Weights of a small GPT-style language model, trained from scratch on English Wikipedia.
Architecture: no position embeddings, biases on query, key and value, tied embeddings, ALiBi.
Each number is 50 + 10 x the weight over its row's rms, rounded and kept within 0 to 99. Layers, rows and columns count from 0. The size before them is the row's rms in percent of the matrix's.

# up: layer 3 MLP up, 448x160, rms 0.119, rows 273-287, columns 0-159
# down: layer 3 MLP down (transposed), 448x160, rms 0.112, rows 273-286, columns 0-159
# gate: layer 3 MLP gate, 448x160, rms 0.12, rows 274-287, columns 0-159
up273 099:55 37 30 45 40 43 46 66 50 41 26 47 41 49 52 49 61 62 47 52 72 55 34 45 58 50 69 35 40 57 33 45 43 55 40 50 41 54 56 61 46 58 55 38 35 58 48 67 42 51 44 54 47 35 67 51 47 54 70 39 46 44 38 60 51 55 50 54 60 54 43 65 38 66 41 51 49 49 52 51 31 60 47 53 54 28 49 63 50 52 60 37 46 28 72 40 45 52 53 61 39 35 65 52 46 54 58 50 40 57 61 57 45 45 53 51 39 55 56 59 64 51 51 57 51 56 55 27 81 54 54 56 55 60 65 44 65 41 48 60 30 42 51 64 55 35 59 43 49 51 68 57 60 53 50 46 43 43 43 41
down273 100:57 52 70 53 46 54 36 51 45 52 46 47 56 49 46 54 47 30 55 63 54 46 65 44 56 47 32 45 62 29 55 57 48 48 37 48 24 40 66 50 49 46 55 46 55 44 50 39 37 55 54 61 42 57 38 64 38 51 51 47 49 53 53 61 36 45 70 55 55 56 51 66 53 55 36 54 48 40 26 55 47 52 51 54 41 44 74 64 35 43 52 55 40 60 56 58 40 67 55 55 46 51 39 60 61 67 49 40 54 34 21 49 30 61 56 55 55 45 57 45 58 45 59 51 36 40 55 30 57 68 58 64 36 52 55 55 68 47 51 67 42 46 51 34 52 55 34 47 50 53 45 67 66 43 57 49 50 31 38 53
gate274 100:39 57 59 49 56 63 60 43 50 35 41 66 38 51 35 56 46 41 57 60 30 67 48 53 61 18 53 59 59 34 49 46 46 47 59 48 50 60 37 57 47 43 66 55 56 44 66 55 33 58 42 75 63 46 49 58 46 48 53 37 34 61 50 47 62 38 50 59 51 61 63 44 46 56 47 56 33 51 68 47 51 55 29 46 47 45 44 43 60 58 45 64 62 40 43 58 59 59 63 47 43 69 43 44 52 40 35 54 56 62 38 40 40 64 53 61 60 42 53 64 46 62 54 58 34 45 34 46 48 46 58 55 45 43 39 38 59 51 54 61 41 44 45 51 40 48 65 43 27 69 48 54 46 40 58 35 57 43 41 34
up274 100:43 71 47 49 62 44 50 40 45 37 58 47 58 65 47 47 51 60 63 50 68 34 48 48 49 57 47 56 41 40 56 56 44 52 55 45 59 45 47 41 39 51 58 84 46 41 40 53 56 69 42 70 64 64 62 44 44 52 40 29 49 54 52 49 60 49 40 53 45 55 59 39 60 50 47 47 43 66 48 43 62 53 41 53 56 58 57 41 43 57 51 54 70 49 42 40 49 69 28 70 32 30 54 39 36 46 55 35 54 54 49 56 74 45 60 50 61 56 53 42 52 53 42 63 37 42 52 45 56 44 52 39 47 57 63 66 58 55 53 30 31 35 39 51 48 54 54 71 51 41 35 44 33 41 44 43 53 44 39 57
down274 101:61 32 48 34 56 40 54 54 36 51 49 38 51 47 37 57 59 71 57 48 56 47 56 58 56 51 49 41 48 49 46 62 40 56 58 45 41 54 61 52 65 68 42 61 59 51 51 50 44 51 28 51 64 52 50 66 48 48 38 61 41 46 39 59 37 41 73 49 38 46 38 55 57 44 52 55 72 40 53 66 53 54 56 41 59 50 49 63 31 47 58 58 25 67 64 61 52 49 43 44 34 62 37 50 44 50 46 42 61 36 29 57 52 33 47 37 32 45 52 52 40 54 66 50 35 55 49 48 56 38 77 35 57 51 42 56 58 57 45 52 39 55 58 62 49 37 51 58 72 44 40 43 58 44 57 34 57 59 37 40
gate275 099:53 35 51 58 37 39 38 48 48 61 53 40 42 43 35 49 55 26 64 47 38 56 55 52 47 54 42 38 54 44 57 43 60 64 55 61 73 58 54 66 35 57 44 63 42 44 38 53 27 63 41 42 43 40 54 39 47 52 52 31 48 60 67 56 46 45 68 37 55 63 49 52 69 51 61 52 49 58 68 39 56 55 45 63 54 58 59 38 54 32 69 68 54 52 43 50 52 54 71 38 48 47 58 39 54 45 47 41 47 51 50 57 41 60 42 47 61 40 54 61 55 42 53 44 42 43 59 58 66 43 49 48 52 46 55 44 50 54 50 65 34 57 54 34 41 63 45 49 65 84 32 32 55 60 53 39 50 59 61 42
up275 102:49 48 43 65 46 37 57 70 34 43 47 56 44 33 53 50 51 63 41 51 46 49 50 56 48 47 48 68 49 47 50 42 48 53 47 68 64 52 34 54 43 52 51 55 41 43 51 58 60 40 70 55 67 53 61 37 41 57 60 54 32 48 54 47 39 39 61 45 51 56 43 33 43 56 62 52 69 57 45 54 35 49 65 60 49 62 46 40 61 48 64 50 45 51 51 44 52 53 60 44 47 56 55 44 49 52 61 61 64 38 47 58 49 44 55 55 54 38 47 62 46 53 44 59 54 47 63 41 30 57 44 62 46 28 33 73 24 37 42 31 70 54 52 38 49 42 71 85 51 58 51 36 35 44 56 36 55 57 50 40
down275 101:48 52 59 59 65 61 46 48 64 48 51 51 51 43 37 58 59 48 35 56 49 52 62 40 66 37 46 54 60 51 43 43 54 67 39 56 57 59 42 60 44 78 37 47 47 34 55 43 50 77 49 44 53 43 43 44 49 59 28 55 36 49 34 47 47 43 36 58 51 55 51 64 45 56 50 53 55 19 52 51 52 60 36 63 68 64 48 46 50 22 52 44 48 49 63 55 63 33 39 53 43 62 55 46 54 55 66 60 55 53 43 45 68 36 50 59 40 36 36 49 62 54 56 44 62 63 60 37 51 39 28 63 52 42 59 50 34 63 39 56 44 54 32 65 40 53 52 55 51 35 48 55 44 47 52 52 56 65 51 51
gate276 093:53 61 67 62 57 49 58 64 40 30 39 62 40 48 58 65 69 55 46 26 62 32 25 52 52 44 53 52 48 40 35 41 52 36 49 55 55 40 49 56 46 63 57 49 35 50 35 43 27 58 34 48 53 41 53 45 34 66 51 48 43 51 61 55 58 32 36 63 62 56 68 43 38 41 68 41 54 53 51 62 44 39 33 55 48 45 58 49 66 56 54 62 54 61 62 47 49 63 52 42 60 56 40 52 33 38 49 45 67 64 46 45 55 47 45 75 37 40 59 68 50 52 47 57 54 50 43 42 57 30 57 61 53 54 45 49 48 49 48 67 54 52 57 46 43 40 64 60 51 44 59 51 51 46 44 58 35 37 63 46
up276 095:52 50 36 59 48 35 66 55 49 42 51 53 35 46 66 47 30 44 46 52 56 58 39 32 59 51 33 42 37 61 50 48 49 44 56 48 54 63 57 52 50 53 43 49 36 44 30 71 74 48 50 50 55 47 69 48 54 48 54 69 22 57 40 65 33 50 36 48 72 28 64 40 43 58 62 62 56 55 55 55 54 41 64 36 42 52 37 58 71 45 68 66 60 45 32 25 45 43 42 48 54 59 46 39 53 50 46 38 54 46 52 62 55 48 62 59 51 72 55 39 45 45 56 38 42 50 42 47 57 51 46 52 46 43 37 42 55 51 56 52 41 42 61 57 49 48 42 47 43 46 52 48 55 68 53 40 45 61 34 45
down276 095:68 65 50 54 48 54 52 49 52 46 55 56 51 51 39 55 54 59 50 53 63 43 46 38 54 56 30 56 56 45 42 45 60 35 64 49 37 59 38 64 51 53 52 40 54 46 50 57 55 44 44 60 35 45 56 40 56 35 45 49 65 49 43 45 45 36 76 41 38 56 41 61 42 45 45 61 59 53 38 78 51 51 60 63 30 45 64 44 50 44 32 52 49 50 59 59 52 44 39 51 30 47 50 48 52 44 75 40 43 59 69 40 34 37 48 49 64 36 34 79 63 51 59 42 54 49 27 65 42 43 47 59 48 42 41 37 50 48 38 37 55 54 62 49 57 62 57 38 46 49 55 52 47 62 62 63 35 62 67 59
gate277 110:36 39 54 68 42 57 51 59 55 57 60 49 44 53 40 60 62 53 49 48 27 66 43 43 57 45 45 36 60 47 49 29 56 65 52 51 63 52 50 45 33 64 54 46 55 55 58 48 39 54 60 60 49 31 37 50 48 37 59 59 48 57 42 28 52 51 61 40 47 45 36 42 40 53 54 47 42 41 49 39 50 48 47 57 49 53 51 54 67 42 51 51 74 48 58 47 50 50 60 53 36 53 57 48 51 43 36 58 43 72 57 57 38 68 33 55 51 35 44 50 60 48 54 34 57 51 39 75 42 62 64 57 59 47 55 30 50 48 46 55 50 53 42 61 33 36 55 36 61 54 61 54 37 67 51 29 38 55 83 44
up277 113:52 43 63 62 47 51 51 35 44 59 60 53 33 60 50 60 47 63 41 43 49 57 40 40 66 51 59 56 44 40 43 45 45 30 55 54 49 59 54 67 38 48 55 67 62 42 67 63 38 48 62 48 48 39 27 65 55 51 54 48 50 47 46 49 72 43 43 31 51 50 52 50 45 34 50 48 45 43 52 58 75 63 43 35 47 46 62 53 60 33 58 47 56 45 68 37 54 66 60 50 46 45 71 60 48 35 37 27 53 33 53 50 46 56 57 51 42 66 48 68 53 46 62 50 45 51 54 65 56 64 48 35 41 25 42 51 42 55 58 52 44 52 45 39 50 56 50 49 52 44 48 55 52 72 40 26 54 46 48 30
down277 112:49 44 47 51 49 37 58 65 41 62 55 38 42 54 54 40 42 48 64 56 53 48 46 47 43 57 61 45 53 57 53 68 78 43 58 35 60 53 51 67 55 46 48 50 53 41 57 45 47 50 66 68 26 42 46 61 53 44 40 57 58 45 55 62 56 47 46 32 63 49 44 46 54 60 48 33 40 32 30 55 52 63 41 35 42 54 58 42 55 41 67 25 38 58 58 45 50 42 56 54 55 33 39 47 65 28 49 53 43 28 52 39 49 66 55 66 41 62 58 53 46 35 46 65 37 44 36 44 61 52 55 42 61 30 37 57 52 51 61 63 64 44 44 57 57 57 54 52 40 64 31 48 51 53 52 52 33 50 65 56
gate278 101:59 55 62 52 40 71 60 46 61 29 42 56 46 42 62 70 50 46 43 51 30 36 63 44 27 45 37 35 45 36 48 51 55 41 54 69 41 30 55 50 49 57 44 44 52 54 64 53 48 61 51 56 76 41 58 63 54 47 46 53 43 47 37 51 44 46 44 52 57 25 52 43 54 45 34 43 50 53 53 48 47 51 48 55 45 64 41 59 48 50 38 51 69 56 42 39 54 58 61 58 37 58 44 45 63 23 42 61 52 63 48 62 55 65 27 58 56 55 58 60 48 52 42 44 42 42 28 48 46 44 49 55 45 50 53 47 35 65 57 44 60 47 70 49 53 58 53 50 46 65 63 54 38 78 51 47 50 47 44 37
up278 093:33 40 49 65 35 50 53 61 56 40 61 49 39 60 43 59 50 53 51 43 36 42 50 50 59 47 47 66 45 39 61 72 53 65 50 59 42 44 59 28 49 55 48 60 41 39 52 35 54 39 76 45 49 55 73 44 57 58 55 43 61 51 45 43 68 60 56 59 25 48 53 58 47 36 46 45 45 60 43 34 46 54 41 48 37 36 65 41 50 66 33 49 55 43 33 56 42 51 45 43 49 43 49 52 46 57 53 43 61 72 56 50 41 47 34 34 49 49 54 34 54 48 41 37 40 76 64 49 46 53 48 49 53 57 59 41 57 49 55 63 48 42 43 51 48 38 37 48 74 32 44 63 40 55 53 48 50 69 54 68
down278 100:63 58 30 58 69 40 54 61 50 36 36 36 46 52 59 40 50 62 59 40 52 41 59 49 56 44 44 44 39 75 37 49 55 53 41 40 63 37 57 43 33 33 49 57 58 41 61 54 60 55 60 53 31 25 38 43 38 43 44 44 56 76 59 55 55 64 54 45 51 55 69 34 47 52 41 35 51 47 60 47 49 52 55 40 43 59 50 44 44 62 52 36 51 32 48 55 47 40 68 39 41 34 54 51 65 34 48 42 53 58 36 62 54 54 59 51 51 39 56 50 48 60 32 51 36 58 54 49 55 56 59 41 57 53 60 81 63 50 50 51 36 43 29 46 54 38 54 42 51 47 42 60 55 46 48 61 58 57 64 40
gate279 106:37 29 36 67 64 43 58 53 63 58 42 49 52 37 52 53 53 40 48 52 34 55 63 55 29 62 55 49 50 40 36 51 54 48 50 52 46 51 39 46 46 53 58 47 60 45 70 63 57 45 29 61 55 46 64 45 51 32 45 57 54 63 52 47 57 48 43 67 77 44 57 38 48 31 35 62 71 69 60 37 55 49 43 49 55 48 51 49 64 57 41 45 61 42 60 46 54 38 55 29 61 45 54 48 59 41 47 54 44 56 32 75 43 45 46 48 52 55 26 48 54 42 40 33 55 52 43 52 58 56 58 30 45 55 44 47 46 46 45 44 39 60 46 42 70 48 59 63 23 60 45 51 47 61 55 49 57 64 48 56
up279 107:41 36 53 47 50 53 48 25 55 52 50 50 45 37 63 43 51 42 49 50 62 44 65 45 36 39 51 61 31 53 53 57 52 59 69 70 38 56 57 58 50 45 39 52 51 45 59 65 60 48 43 56 51 40 45 61 53 53 48 52 50 47 50 42 44 61 54 52 55 27 54 52 59 40 60 54 68 66 43 44 50 57 60 47 43 53 49 37 56 55 67 58 55 43 45 33 63 32 50 59 58 48 46 65 40 36 56 67 58 47 49 46 56 22 50 75 57 56 73 43 40 48 47 60 43 61 44 43 43 34 43 50 41 45 33 62 37 62 45 48 54 35 58 45 67 23 60 56 37 52 54 28 53 41 46 60 71 48 42 59
down279 109:49 46 57 68 51 33 52 51 55 68 39 59 50 52 45 48 38 45 29 54 48 53 43 51 42 40 60 54 60 56 43 60 27 56 76 51 52 69 30 37 46 57 63 52 56 64 58 58 56 44 45 51 52 46 56 58 49 51 37 52 65 43 51 54 56 47 48 62 66 40 67 46 46 38 36 44 62 56 37 55 72 58 40 53 44 69 53 55 50 61 47 45 69 36 43 30 56 63 30 41 62 38 60 53 55 50 58 38 55 50 66 46 63 41 57 51 27 30 37 67 57 37 46 45 53 39 59 44 34 53 45 46 36 39 45 45 40 44 37 61 52 31 57 51 58 61 42 51 42 45 59 51 50 45 49 45 68 59 47 49
gate280 099:52 43 50 47 54 67 43 44 36 46 27 60 61 34 59 48 49 59 33 52 43 52 43 49 57 60 43 37 40 43 37 43 49 63 71 46 40 51 63 62 49 53 54 54 67 63 42 42 30 55 50 34 59 40 54 56 45 68 42 66 41 52 48 60 53 36 37 72 48 65 48 50 51 48 60 77 53 56 47 58 47 68 36 43 65 56 42 44 56 44 61 66 58 54 42 46 47 44 48 40 55 58 44 33 47 41 56 55 64 61 38 77 56 45 39 51 42 55 59 44 53 48 64 52 44 48 55 47 57 57 68 48 24 62 40 48 43 58 47 43 62 54 63 37 54 50 58 42 42 49 41 57 64 28 36 50 42 50 57 50
up280 097:31 80 55 56 41 52 62 54 40 52 51 35 45 39 33 68 59 54 44 49 48 56 48 60 36 52 40 55 37 55 54 59 54 47 47 50 50 46 48 47 56 45 39 40 43 48 52 52 53 52 43 48 54 45 50 70 43 57 64 49 33 55 53 56 42 36 57 56 66 37 42 44 66 43 57 48 59 54 56 60 29 62 64 50 39 42 57 43 49 35 49 49 45 66 44 56 44 37 53 50 45 42 34 52 40 42 61 57 58 32 68 50 63 31 62 57 59 49 59 60 43 43 45 57 42 62 30 67 77 68 49 52 56 35 64 58 48 55 23 45 54 54 53 38 58 61 45 52 39 29 35 44 49 58 37 44 37 51 58 62
down280 099:39 41 44 57 46 39 43 45 53 56 58 60 61 58 49 40 62 53 54 74 63 55 56 51 73 56 41 31 55 15 53 42 39 47 38 44 58 49 22 56 45 49 48 39 43 56 45 48 43 51 61 50 34 59 47 39 56 37 55 44 51 40 53 33 43 70 42 51 34 60 55 67 58 41 72 58 43 45 61 54 47 59 60 58 34 61 45 60 43 66 46 41 45 63 44 54 53 54 58 50 52 48 47 52 50 49 54 39 51 46 59 53 47 52 34 54 27 33 44 50 51 55 60 49 45 45 40 58 57 52 38 62 55 39 65 46 68 50 48 54 44 58 29 32 58 46 71 63 65 51 29 60 48 47 62 51 44 52 47 49
gate281 090:32 54 41 47 43 45 70 52 64 45 40 61 38 60 40 61 37 35 64 46 36 52 37 48 49 47 63 52 33 52 43 52 48 35 50 64 46 53 53 59 52 56 46 39 37 47 64 43 53 35 53 61 59 35 37 55 63 57 59 36 57 65 40 52 29 45 54 73 69 55 56 44 48 43 35 54 54 60 52 55 56 62 52 52 69 67 52 42 75 54 48 48 39 37 38 57 53 43 59 59 43 47 64 35 55 55 42 29 35 51 52 61 55 35 46 59 57 47 44 54 68 50 63 50 56 62 42 68 62 47 73 50 52 54 49 60 39 39 59 57 36 40 52 48 45 47 50 51 47 38 64 52 41 46 65 32 37 55 43 47
up281 089:42 55 46 49 49 52 43 54 54 50 51 59 44 63 50 49 58 51 60 53 39 43 53 70 68 41 54 63 54 41 53 52 58 53 49 47 56 57 56 53 56 43 54 42 65 45 51 59 53 39 37 54 66 69 57 74 59 37 27 59 53 54 49 35 60 50 68 57 37 59 43 39 59 60 44 64 57 50 63 36 43 61 62 52 39 36 47 40 49 46 61 47 41 49 59 63 49 29 45 54 60 46 45 40 40 51 53 47 52 52 53 53 39 47 53 46 56 48 39 57 47 42 28 53 49 53 53 25 50 37 47 39 61 59 55 35 40 64 58 45 43 40 30 38 47 57 68 41 41 40 38 44 69 40 45 95 55 53 45 50
down281 090:52 43 50 51 53 57 41 35 56 68 39 40 44 55 48 63 38 57 51 46 42 54 33 41 60 39 49 67 49 43 59 51 46 48 54 58 45 54 65 34 45 45 63 55 59 61 36 52 28 70 59 43 39 55 36 44 32 53 52 68 64 62 53 20 65 39 53 34 37 56 50 58 40 52 41 38 42 60 43 53 54 47 46 44 41 52 46 56 44 43 72 86 59 45 40 42 64 48 50 40 56 64 48 48 63 44 60 51 58 61 45 44 33 61 33 46 46 53 71 49 58 47 36 51 46 47 53 46 50 55 48 30 38 57 53 34 52 56 55 47 63 38 56 50 48 54 44 56 70 60 50 49 49 59 41 49 53 46 62 70
gate282 104:49 53 56 54 35 73 54 45 40 56 48 50 33 54 51 49 56 41 54 51 58 50 44 65 62 45 46 45 50 46 58 53 56 73 48 55 47 53 42 54 41 67 36 48 26 45 46 40 64 68 63 51 62 41 62 44 45 60 41 52 59 57 56 45 56 49 51 37 60 47 44 65 39 41 42 48 31 61 44 43 36 47 55 41 26 62 66 28 50 48 52 45 61 30 55 56 53 60 40 65 40 51 53 54 47 50 42 52 55 32 56 49 50 33 25 38 39 57 44 45 67 51 62 46 44 64 53 56 52 51 42 59 36 59 22 69 43 57 43 63 59 46 42 58 57 63 42 42 45 51 51 62 73 60 38 52 50 53 43 65
up282 103:62 31 47 54 50 40 36 45 55 61 54 50 50 50 73 46 57 56 35 34 54 61 43 48 57 46 49 65 50 50 58 50 67 47 45 30 61 50 52 59 46 49 60 60 72 49 72 66 34 62 53 45 51 63 43 28 54 54 43 57 54 52 39 34 87 61 51 52 36 63 55 56 32 34 29 45 49 48 61 47 45 56 55 58 47 31 46 54 68 64 52 61 53 58 59 50 52 38 46 51 51 55 43 33 46 46 35 51 40 49 44 37 54 52 60 50 65 45 57 47 77 60 60 57 49 49 42 52 53 50 59 44 40 59 43 49 70 50 52 67 40 55 59 48 35 38 43 53 44 62 41 58 57 54 47 36 54 46 55 56
down282 101:39 57 67 55 56 55 31 45 52 35 65 38 47 70 47 63 40 55 54 47 41 57 48 50 33 54 35 67 46 38 47 47 28 56 44 52 62 65 49 57 46 52 55 54 57 45 48 44 47 56 73 42 45 44 50 43 20 50 64 47 49 43 33 36 53 59 70 49 53 63 70 41 58 33 55 54 50 57 59 57 47 54 72 53 39 58 46 61 47 44 50 62 55 47 49 46 41 44 58 62 51 37 71 34 48 34 48 29 61 55 51 47 48 50 66 42 55 43 61 42 60 37 39 59 50 25 48 65 43 56 58 43 55 46 48 58 48 59 53 62 36 46 57 37 46 33 42 53 55 47 53 56 45 61 37 74 52 51 48 57
gate283 091:17 57 62 65 54 48 49 66 57 39 54 76 47 44 46 60 36 61 57 48 49 44 57 60 50 45 46 49 46 36 60 46 51 39 67 62 44 41 44 44 53 57 46 26 43 41 55 54 37 42 62 39 59 44 33 38 50 57 43 48 60 56 79 66 45 28 30 52 42 44 38 49 48 60 48 59 40 45 50 57 66 50 58 42 48 54 49 60 46 39 50 55 49 34 61 44 59 55 65 65 51 56 39 56 64 29 44 63 59 62 54 52 65 37 40 64 58 38 55 52 58 43 44 52 53 62 43 40 38 59 57 30 46 30 54 53 48 58 50 40 46 32 41 46 45 42 56 50 48 39 53 57 55 45 44 57 36 54 46 64
up283 087:59 61 42 39 48 49 58 58 50 57 40 30 44 65 34 39 56 61 59 50 56 64 61 51 66 66 44 34 64 45 42 46 62 58 42 36 62 55 36 59 40 49 34 46 55 52 46 66 49 42 40 54 48 49 41 52 32 69 55 55 40 47 50 46 60 37 25 54 41 33 49 55 55 55 53 65 44 35 42 58 56 45 47 60 49 59 55 35 40 43 42 47 46 58 42 54 68 41 53 45 50 33 32 58 50 45 54 61 75 42 45 55 51 49 67 40 35 41 52 48 55 42 65 30 44 61 42 58 59 61 64 55 28 49 70 57 46 74 42 44 57 53 51 50 55 57 54 41 49 51 51 42 58 60 43 50 60 63 55 71
down283 093:47 64 38 64 22 38 52 54 31 57 37 65 40 57 37 60 38 46 52 40 48 49 75 48 37 67 42 44 46 49 48 43 57 48 53 45 38 50 39 60 39 35 67 59 54 46 62 37 65 60 52 43 50 42 52 56 56 57 45 49 62 35 41 64 58 33 59 47 66 43 62 56 46 40 62 52 43 39 45 41 45 42 63 49 44 32 47 66 27 39 48 44 46 58 45 50 44 61 64 40 52 35 54 57 57 40 65 39 51 41 42 54 39 57 39 62 50 54 76 53 57 55 54 46 44 76 57 38 51 53 59 45 57 39 56 71 68 50 46 47 64 47 54 53 43 36 45 47 66 52 59 55 63 42 55 50 51 48 43 56
gate284 093:36 61 48 53 57 52 48 58 57 75 47 44 48 56 38 43 64 40 49 57 57 42 41 54 35 40 38 70 60 38 43 37 46 52 45 52 55 58 36 50 40 57 44 50 45 37 61 50 22 39 36 38 59 60 60 58 41 57 63 37 55 44 53 40 44 54 49 52 48 56 42 72 47 36 44 57 45 45 54 50 56 66 54 58 45 55 68 53 50 44 54 43 53 30 56 58 44 47 67 61 45 62 56 36 43 52 44 46 60 59 43 45 52 69 46 54 57 42 53 54 73 62 49 66 57 49 26 38 38 60 49 46 24 45 57 47 43 43 37 38 57 56 37 56 54 48 67 74 63 65 38 39 54 47 50 51 40 60 63 49
up284 091:62 55 60 52 45 60 47 58 34 59 47 56 21 40 66 32 57 58 36 58 47 46 38 45 50 46 57 46 39 54 50 41 53 47 52 77 36 52 46 31 53 41 52 56 52 56 61 45 42 35 47 43 41 44 53 53 60 51 53 54 50 61 73 64 22 57 43 56 51 33 34 54 43 45 42 45 59 62 32 43 28 47 58 55 29 58 43 51 74 45 56 60 47 41 46 56 50 43 45 48 62 57 53 57 41 56 48 57 61 50 51 64 41 46 55 48 45 46 62 45 50 45 45 56 36 55 40 45 54 53 45 66 42 57 49 55 35 54 31 52 55 41 55 44 63 76 58 67 57 72 53 38 55 71 42 48 56 51 58 46
down284 094:43 64 55 59 40 57 37 58 45 54 54 45 45 54 29 67 38 60 65 47 38 48 56 44 54 39 53 43 40 46 57 50 59 64 38 53 53 55 32 40 36 55 54 48 36 59 61 41 43 82 28 52 51 62 59 43 45 63 42 68 49 30 47 56 37 59 59 70 54 49 38 44 42 62 56 47 51 49 55 57 52 51 62 54 54 52 53 45 47 42 39 71 43 65 50 67 56 47 59 48 76 56 59 35 52 60 47 58 59 40 43 53 31 45 38 33 55 34 58 40 54 41 53 62 43 45 57 70 53 40 51 45 46 51 50 43 43 51 46 40 36 53 47 55 34 50 48 60 51 41 52 63 68 59 55 46 26 46 40 38
gate285 089:41 50 45 54 47 36 44 36 41 44 61 39 58 27 58 43 59 26 67 57 54 56 40 56 49 46 41 50 36 30 56 59 39 60 54 51 50 38 42 60 60 47 28 57 35 50 59 48 44 48 45 62 54 39 49 38 39 58 40 54 56 59 42 46 50 45 48 58 44 40 44 55 49 50 37 44 55 56 50 32 28 42 75 47 41 69 59 57 47 44 54 63 47 42 39 58 61 49 48 81 40 43 45 44 59 56 48 49 55 71 49 59 53 49 51 50 54 55 63 39 62 42 62 38 30 61 30 35 52 55 47 52 57 50 58 69 55 64 53 38 55 40 54 57 58 57 58 63 51 67 61 55 75 42 46 50 57 56 63 59
up285 087:66 54 60 56 34 50 45 51 49 55 52 56 54 47 39 51 39 37 51 48 62 64 51 48 33 61 35 38 63 59 57 64 49 56 58 67 55 51 47 36 48 45 40 38 44 46 49 58 40 38 50 40 37 43 44 34 67 35 61 68 45 51 56 49 50 58 61 42 43 52 45 52 32 47 53 62 63 62 43 50 62 42 55 42 40 40 49 45 58 48 44 56 56 39 44 49 50 60 61 57 46 61 32 53 53 47 59 70 34 44 41 36 57 38 64 46 49 38 56 44 66 41 55 59 42 76 67 72 64 51 32 53 37 32 44 61 35 56 53 48 54 28 56 39 60 43 53 51 53 60 62 67 71 60 63 57 59 42 47 44
down285 089:43 27 57 57 61 47 36 53 39 82 42 58 47 52 40 57 48 55 50 43 50 51 47 50 52 40 28 49 58 28 68 44 52 57 52 42 56 50 54 48 34 54 44 60 56 49 45 43 54 68 50 46 48 48 37 46 46 45 53 83 45 36 57 41 63 38 35 45 47 43 61 61 56 41 66 56 38 27 52 64 56 64 35 58 51 36 40 51 48 45 29 64 49 47 58 47 52 51 68 44 43 64 52 41 60 62 45 49 33 56 50 39 66 52 34 41 34 39 44 58 55 67 51 52 45 41 62 64 60 54 61 53 41 35 59 55 40 46 44 64 64 35 60 64 46 54 54 43 51 46 50 52 54 44 62 53 60 62 47 44
gate286 098:52 38 53 44 52 55 46 43 53 51 23 75 48 55 56 43 61 63 45 55 45 57 49 45 63 40 47 46 68 37 64 50 45 74 52 46 58 66 54 51 34 51 50 67 59 42 45 55 50 52 51 50 37 49 39 54 43 85 54 25 51 54 52 47 78 53 48 47 52 64 62 68 47 35 59 70 49 40 59 55 59 46 42 57 53 65 46 49 45 52 66 48 53 67 37 35 47 52 32 45 58 60 26 58 44 46 55 53 56 48 48 51 57 35 52 35 50 53 59 49 66 56 57 56 67 54 54 49 59 41 73 46 38 58 40 44 47 51 51 55 43 54 60 52 35 43 38 55 42 58 58 39 43 46 41 39 45 40 53 38
up286 100:61 59 50 53 60 48 66 66 41 54 36 35 45 46 45 50 31 50 45 42 65 61 57 64 50 57 40 38 49 47 48 52 49 75 50 54 62 57 57 47 48 50 56 74 49 53 52 46 43 45 49 50 44 44 53 31 40 56 52 59 60 52 61 73 64 68 52 42 48 59 54 25 50 56 56 38 39 37 58 63 52 48 53 58 56 43 42 80 61 42 64 42 33 64 57 35 49 55 47 34 43 37 48 51 57 46 46 58 41 60 43 44 59 52 54 34 49 52 62 44 40 50 42 30 46 42 46 44 61 55 28 44 34 57 67 51 40 63 50 58 27 55 51 48 47 62 53 41 52 72 41 57 53 54 46 37 68 48 46 42
down286 097:54 48 53 49 44 50 54 56 43 36 54 65 50 55 62 45 42 51 32 57 40 57 55 59 64 53 48 64 40 40 53 73 59 63 59 66 41 51 47 68 34 43 32 48 40 55 38 51 54 41 46 32 39 49 54 39 60 54 40 42 40 34 49 62 38 59 48 40 56 46 48 49 71 43 64 47 50 63 44 58 59 49 49 39 43 45 34 37 59 66 60 31 53 41 45 34 59 51 35 44 42 57 43 76 46 55 44 58 63 48 43 48 69 40 59 61 50 35 52 57 58 46 60 42 47 53 57 56 35 54 62 53 68 44 50 60 42 51 39 65 39 30 43 74 54 52 52 56 31 57 63 55 55 64 44 29 54 47 45 57
gate287 104:56 29 50 49 41 66 50 50 33 48 44 57 55 42 38 57 49 38 43 39 29 61 41 65 45 53 40 49 47 44 52 28 41 52 49 61 51 49 60 82 40 54 51 59 57 45 65 41 60 61 33 38 55 38 63 65 57 53 55 47 40 57 62 63 63 52 42 48 61 46 59 60 53 67 54 39 56 39 39 50 49 45 37 40 42 50 66 45 61 34 51 65 67 40 52 72 45 67 55 47 38 54 51 39 51 54 51 50 46 39 44 62 44 74 37 56 60 47 48 51 52 43 52 46 51 40 64 51 62 54 64 37 43 27 48 31 54 57 52 61 53 35 44 66 59 41 47 58 45 60 45 28 43 54 57 48 59 45 60 44
up287 106:51 56 38 54 64 63 36 40 29 35 46 34 42 43 43 43 26 49 52 49 57 44 63 41 53 45 64 42 33 61 55 60 42 45 56 61 45 45 67 64 59 54 59 50 54 61 50 60 58 67 40 54 46 38 49 53 62 48 65 43 55 45 51 70 50 50 40 49 53 36 52 44 46 67 49 47 63 66 48 61 55 62 48 49 51 38 54 46 60 36 67 58 50 45 24 39 50 52 41 56 45 47 40 51 40 41 51 59 34 43 40 65 50 41 64 59 41 59 60 53 41 42 42 60 34 61 53 33 72 28 39 76 42 55 59 58 35 56 66 53 51 44 48 52 65 41 63 31 37 43 56 51 49 50 57 50 43 45 55 58